Part of a small language model's weights.
Size: 8 layers, width 128, 4 heads of 32, MLP 384 tanh GELU, vocabulary 2263, 1.63M parameters.
Each number is 128 + 24 x the weight over its row's rms, rounded and kept within 0 to 255. Layers, rows and columns count from 0. The size above them is the row's rms in percent of the matrix's.

# layer 2 attention value, 128x128, rms 0.0836, rows 43-63, columns 64-127
size [107 104 117  90 101  92 125 128 116  98 122 104 112 108 105  99 110  95 105  97 112]
[[163 168 127 112 119  83  74 111 121 144 129 153 141 146 105 131 110 153  89 111 194 125 176 144 143  98  84 183 140 154 124  80 109  94 112 143 134 173 124 117 123 139 111 131 109  99  94 124 172 135 142 115 121 136 122 132 168 182 135 117 133 123 123 151]
 [110 102 148 134  97 116 113 138 136 152 146 103 118 137 100 115 152 170 169 160 147 136 116 121  96 195 110  92 109 138 148 180 114 133 135 166 107 139 147 139  94 146 133 128 135 148 153 148 128 132  71 145 127 175 138 125  82 133 149 116 116 143 172 123]
 [106 105 130 128 158  81 107 150 135  94 110 123 116 130 143 125 133 114 101 127 120 153 182 129 119 126 112 167 129 114  66 111 122  76 124 135 108 102 121 119 153 117 127 128  81 150  91 100 168 135 182 126 173 117 116 119 159 167 165 136 160 114 125 155]
 [149 156 135 150 131 140  96  98 142 176 108 145 109 145 140 119  97 122  69 116 136  75 107 166 137 109 113 122  86 122 133 134 140 138 105 114 121 138 136  90 116 153 130 111 104 162  87 141 145 120  97 161 172 128 119 144  78 148 130 152 127 133 133 115]
 [123 185 123 130 130 115 131  93 130 141 190 169 106 135 148  99  92 130 125 150 118 101 113 115 167  92 133 107 123 161 136 122 195 103 129 130 131 132 139  98  79 141 126 125 132 101 131  67 165 118 116 100 133 126 152 118 129 176 127 117  91 137 115 138]
 [120 145 140  87 160  97 103 105 104 121 106 118  95 159 153 138 122 137 127 167 122 141 135 110 100 109 137 171  96 159 134  81 133 117  84 168 103 147 120 126 156 123 148 117 114 115  78 120 148  74 118 129 170 118 153 131 166 181 122 150 143 111 121 167]
 [155 151 107 134 101 168 107 156 128 117 187 127 105 122  98 133 143 130 115 169 167 111 126 121 136 180 134 144 117 128 104 195  99 145 130 117 157  96 108 139 112 149 109 133 157 121  96 182  80 135 122 107 110 135 148 124 147 140 124 120 124 126 148 104]
 [100  95 121 137 137  89  97 129 120 145  96 119 130 150 163 152 159 155  75 101 110 122 153 109 144 137 121 134 114  65 100 135  62 135 123 130 141  97 156 116 166 123 118 134 119  96 120 153 169 146 156 132 129 168 132 129  80  71 153 159 128 131 134 123]
 [ 81 137 109 101 110  93 104 101 121 110 136 122 142 141  96 136 158 171 136 111 165 155 164 121  90 147 143 110 114 153 140 126 103 128 129 167 122 125 144 138  67  87 122 133 166 132 173 134 181  90  99 158 151 171 128 123 129 169  96 115  79 127 134 140]
 [183 138 166 131 174 142 162 146 116 106 115 145 161 138 130 136 116 101 140 113 165 110 105 122 166  78 112 141 151 150 123  70 196  92 154 174 124 141  98 112 144 133 143 113  96 163 105 134 120  92 137  98 142  88 137 123 137 163 155 111 133 118 121 135]
 [ 90 114 128 128 141 169  96 146 125 125 115 160 177 135 167 126 114 137 102 135 160  77 150 116 168 157 106  73 124 106 132 125 131 155 161 111 131 101 102 121 147 106 123 133 142 107  80 164 154 160 113 109 100 175 139 132  86  91 171 148 122 161 196 117]
 [151 180 108 147 105 164 114 125 118 123 129 108 102 129  86 157 121 134 139 123 127 112 123 125 130 156 156 137  78 144 110 191 116 147 159 130 180  99 106 126 118 133 110 118 157 147 158 163  78  96 107 110 111 173 157 131 112 143 110 105 124 137 134 111]
 [150  68 141 151 122 107  59 120 144 174  84 101 129 135 153 134 136 154 111 160 120 118 130 141 131 189 125 149 112  91 137 151 113 133 142 144 109 146 170 156 181 110 129 140  90 111 130 153 137 135 153 147 124 137 102 124 115  95 138 148 152 119 121 128]
 [ 64 109  90 127  89 150 125 157 125 132 149 120 151 124  92 153 154  91 136 151 134 120 173  99 111 171 128  86 146 124 114 144 102 156 125  72 138 113 107 127  89 124 116 138 160 134 130 131 161 138  94 122 133 139 148 131 127 143 111 124 112 145 186 120]
 [145 103 126 134 147  95 130 148  99 124 131 112  97 121 125 142 163 146 101 116  67 135 128  94 107 176 120 116 128  92 126 167 124 180 131 147 114 134 123 123 191 157 127 139 116 110 128 154  91 143 161 127 104 167 161 125 101  85 124 144 165 106 111 130]
 [156 179 143  90 163 119 123 107 142  78 132 109 102 110 108 138  95  85 122 128  90 140  95 112 138 125 175 124  79 152 151 132 152 161 135 142 143 134 127 142 101 129 123 120 104 191 148 130 112  77 123 150 106 132 149 136 166 156 120 105 126 119  97 122]
 [164 157 135 140 123 146 108 143 131 156 149 137 131 123 131 132 128 118  83 150 110  75 107 116 201 133 122 158 122 156 128  98 121 139  95 100 142 163 147 131 155 170 126 127  92 117  86 129  77 123 106 118 107 127 143 135 119 155 119 120 138 137 109 161]
 [136 127 120 116 160 137 172 108 131  84 168  84 115 140 138 148 171 103 136 126 124 126  99  99 114 119 130  68 137 111 142 121 116 177 127 171 119 135 111 159 155 155 161 123 173  93 136 160  90 120 110 145 130 146 152 137 117  98 119 147 151 161 124 117]
 [111 132  98 110 129 132 124 125 111  89 164  86  85 125 110 133 205 139 105 125 133 160 133 104  79 117 115 100 149 167 131 124  85 123 100 150 120 142 134 154 117 127 143 131 191 108 153 117 128 106 134 147 147 143 135 132 126 165 108 119  99 138 133 149]
 [132 121 109 114 118 121 129 146 157 114 161 135 104 123 127  99 136 168 124 103 139  97 149 100  92 168 115 132 170 114 149 122  87 106 142 112 149 107 163 159 103 125 112 132 184  48 126 108 145 123 144 121  59 180 144 130 144  97 138  92 109 157 139 139]
 [131 108 131 124 108 109  97  89 136 122 138 147 136 124 157 102 115 190 133 134 141  75  89 149  97 158 126  91 110  98 170 164 141 157 160 128 123 106 152 135  95  91 129 132 167  95 169 141 145 106 136 136  94 203 171 117  66 104 117 110 104 154 168 101]]
# layer 2 attention output (transposed), 128x128, rms 0.0763, rows 43-63, columns 64-127
size [109 103 115  92 100  98 125 126 113 102 118 110 108 111 108 104 110 101 111  99 105]
[[115  82  98 131 118 117 119 112 102 125 171 163  83 101 162 145 132 132 119 147 116 166 117 150 110 126 112 130 153 141 137 175 120 107 123 129 116  96 143 106 122 147 133 125 144 140 122 144  99 113 131 109 143 137 180 112  77  39 188 118 112  98 155 120]
 [ 95 164 140 135 145 149 131 117 114 115  89 171 153 166 143 120 140 117  83 118 133 140  99 108 161 118 123 157 100 130 122  52 161 138  96 143 136 136 131 101 142 129 157  93 115  87 105 152 153 145 135 150 123 106 136 136 156 151 102 174 116  95 144 126]
 [153 132 123  91 146 117 111 106 130 146 146 143 110 122 127 124 108 113 125 120 105 161 106 181 151 159 105  82 135 104 135 140 147 127 132 143 133  98 142 173 147 132 121 127 137 175 156 116 113 116 104 114 148 141 145 118 106  99 167 104 155 125 141  91]
 [120 128 115 150 130 142 154 112 102 125 151  79 102 147 118 104 171 158 152 109 118 128 150 114  48 111 119 141 158 188 153 146  91 131 151  70 173 140 126 143 116  94 158 137 113  92  95 138 124 109 136 159 111 118 119 125 105 118 115 149 105 110 139 136]
 [143  77  93 160 141 123 107 148 120 125 145  95 132 131 120 156 178 116 143 149 145 151 113 108 101 119  96 135 142 161  98 185  74 141 121 140 113 122 143 116 141 157 115 136 118 130 164 132 110 106 148 131 111 151  96 129  92  85  99 121 133 139 153 153]
 [108 111  62 152 115 119 111 121  90 132 113 208 156 147 152 105 112 116 120 121 114 168 114 139 153 153  93 129 136 117  95 120 102 104  98 147 147 113 128 128 147 111 107  98 131 134 147 158 135 117 152 133 128 116 112 155 103  94 165 104 151 124 175 131]
 [100 155 151 119 131  94 156 134 109 116 106  91 111 138 123 102 118 174 121 123 127 120 155 139 134  93 103 122 154 170 153 124 127 139 108 151 128 116 118  95 110 142 131 128 134 128 100 115 169 119 157 133 158 105 135 134 112 129  62 153 107 142 133 133]
 [128 170 127 125 170 137 121  93  76 121 126 162 110 119 112 134 136  91 120  70 137 132 128 150 120 124 126 140 174 131 140  91 204 111  91 149 139  87 136 137 105 109 116 132 128 154 112 118 142 138  93 107 163  83 137 127 157 155 140  87 112  98 119 117]
 [133 117 109 121 119 154 135 154 105 135 152 152 124 133 137 136  85 120 130 121 126 150  67 144 150 149 118 168 115 104 143 121 136 162 128 133 118 122 158 105 123 166 129 138 131 140  88 150 101 134 111 118 130 105 131 135 112  35 166 144 146 112 162 118]
 [103 109 115 151  85  98  94  89 155 112 135 178 143 146 144 126 127 119 110 189 124 151 149 107  99 138 138  92 122 163 101 132  64 119 135 122 129 128 138 161 128 124 159 115 132 127 175 151 140 135 135 118 122 156  97 154 109 118 123 149 110 158 139 113]
 [102 142 176 151 114 149 154 111 107 126 134 114 136 168 109 128 182  94  81 102 148 105 102 117  84 134 115 160 148 191 133 114 111 161  95 146 147 114 127 132  99 141 140 145  83 134 141 135 122 119 119 148 163  70 119 143 116 150  86 144  93  95 114 132]
 [120 141 107 119 144 116 141 138 105 124 123 114 133 143 142  84 130 141 108 118 124 148 140 125 103 113 116 107 178 163 130 108 121 141 134 104 122 132 104  86 122 137 137 127 144  96  83 147 154 126 144 146 126 114 103 138 127 107  54 174 124 120 123 127]
 [127 170 122 126 177 146 120 110  89 113 110 161 120 145 151 122 171 102 123  90 118 121 134 106 147 113 125 120 146  96 121  81 196 100  99 146 141 112 110 134 135 132 116  93 120 146 122 123 125 154  99 131 136 127 186 106 176 166 163 106 127  69 147 130]
 [130 133 169 101 116 155 161 166 130 135 173 105 129 135  87 152  96 148 111 107 131 110  89 159 153 127 118 158 119 161 175 175 127 156 107 155 129 139 127 116  96 140 130 152  94 133 107 113 118 115 131 135 156 108 124 137  99  70  98 132 126 133 118 144]
 [114 194 121 100 170 124 120 111 134 111  80 166 114  88 134 126 124 132 137 105 138 109 165 132 139 117 148 141 163 120 118  93 162 105 129 132 147 128 101 132 137 101 101 119 154 152 120  95 179 138 127 132 133 109 111 120 173 184 111 128 143 153 107 111]
 [122 112  72 138 118 119 114 153 118 149  96 124 132 108 130  98 147 164 180 175 144 146 144 137  75 123 109 134 149 129 119 103  90 102 150  91 124 134 118 157 163 122 133 119 167 133 134 163 136 108 125 117 110 133  85 123 126 105  98 173 175 158 144 132]
 [103 105 120 142 119 106 139 118 117 143 140 163  96  98 132 135 142 183 154 136 122 124 179 140  90 103 121 125 178 155 133 180  77  88 113 114 113 127  95 106 131  78 121 122 127 119 144 132 150  84 165 153 106 162 146 129 129 101 126 106 118 133 114 138]
 [100 142 136 134 101 120 139 105 139 122  78 207 148 117 138 119 102 140 122 121 160  95 150  99 149 128 143 179 127 121 103  90 127  93 123 126 145 138 124 111 136  96 142 119 130 114 133 114 153 160 143 126 121  81  86 154 132 173 127 121 130 160 110 134]
 [126 114 149 102  97 124 167 122 136 139 132 219 107  83 137 138  47 148 138 114 147 116 127 159 188 148 141 192 101  82 119 142 114 128 135 137 113 116 140  86 142 108 121 125 133 139 116 120 114 162 146 123 119 120 133 139 114  72 148  94 151 149 126 112]
 [136 134 146 134 137 137 151 106 103  99 143 135 103 120 104 186 117 102 105 113 126 117 123 154 198  97 125 141 113 105 106 153 139 143 102 178 108  99 147  88 104 154  93 154 148 150 120 113 113 141 127 119 160 105 141 129 105 113 122 106 140 134 103 138]
 [119 152 129 169 157 150 141 121  91 108 109  87 141 186 131 126 173 109 121 100 141 115 119  83 138 127 125 143 130 120  93  80 147 167 140 140 134 129 137 103  97 179 123 125 127 142  97 118 110 140 108 140 146  68 117 130 143 166  93 161 129  95 132 140]]
# layer 2 attention query, 128x128, rms 0.0921, rows 64-67, columns 64-127
size [ 93 109  97 102]
[[137 105 129 133 170 107 121  85  84 111 136 123 168 130 159 161 168 125  85 135 137 145  90 115 124 115 145 137 161 139 133 118 111 130  45  88 118 163 125 127 143 125 122 141 147  83 109 153 115 132  95 170 131 127 115 127 149 173 117 128 148  69 100 160]
 [117 131 154 127 126 102  97 164 144 136 100 132 131 135 110 102 106 123 185 123 115 159 117 136 127 107 168  97 119 103 127 125 165 104 156 146 154  96  82 133 179  90  99 113 132 128 100 132 111  90 140 142 123 111 123 123 106 137 161 124 113 119 140 133]
 [103 148 130 134 176  98 119  94 137 129 122 139 160 144 142 111 146 116 142  70 119 147  79 111 120 108 137 170 133 131 128 130 129 103 136 107 124 182 136 128 175 115  86 105 162 112 107 170 116 123 113 142 108 131 103 147  84  87 167 140 154  87 156 166]
 [120 137 106 173 120 117 167 105 122  87 111 127 143 147 162 126 148 142  57 118  81 113  90  93 136  90 119 169 140 102 105 130 138 139 127 116 110 163 166 138 137 155 169 121 116 107 137 173 140 127  98 131 119 154 122 161  93 108 131 147 155 144 115 138]]
# layer 2 attention key, 128x128, rms 0.091, rows 64-66, columns 64-127
size [ 92 112  96]
[[ 86 145 135  99 124 143 132  73  67 123 128 109 113  98 121 129 112 141 149 117 158 111 147 156 128 152  80 114 131 113 131 126 114 118 165 147 157 131 123 152 112 162  75 138 126 121 174 124 131 137 151 186 139 177  96 112 132 111 105 112 106 135 101 125]
 [111 121 133 109 124 109 138 138 161  86 124  99  95 119 120 152 128 104 118 104 144 122 190 106 140 146 127 139 143 118 108 124 145 179  87  94 121 153 113 146 155 110 135  82 178 138 111 114 115 136 129  96 110 166 127  91 160 120  87 153 120 125 136 118]
 [113 100 190  94 128  80 141 118  98 159 117 129 137 106 100 149 133 132 165  97 128 139 188 155 131 137  79 108 138  92 117 132 112 164 103 125 131 133 139 152 128 134 123  91 146 134 154 126 140 146 131 177 115 128 127  88 140 138 104 146  98 104 121  96]]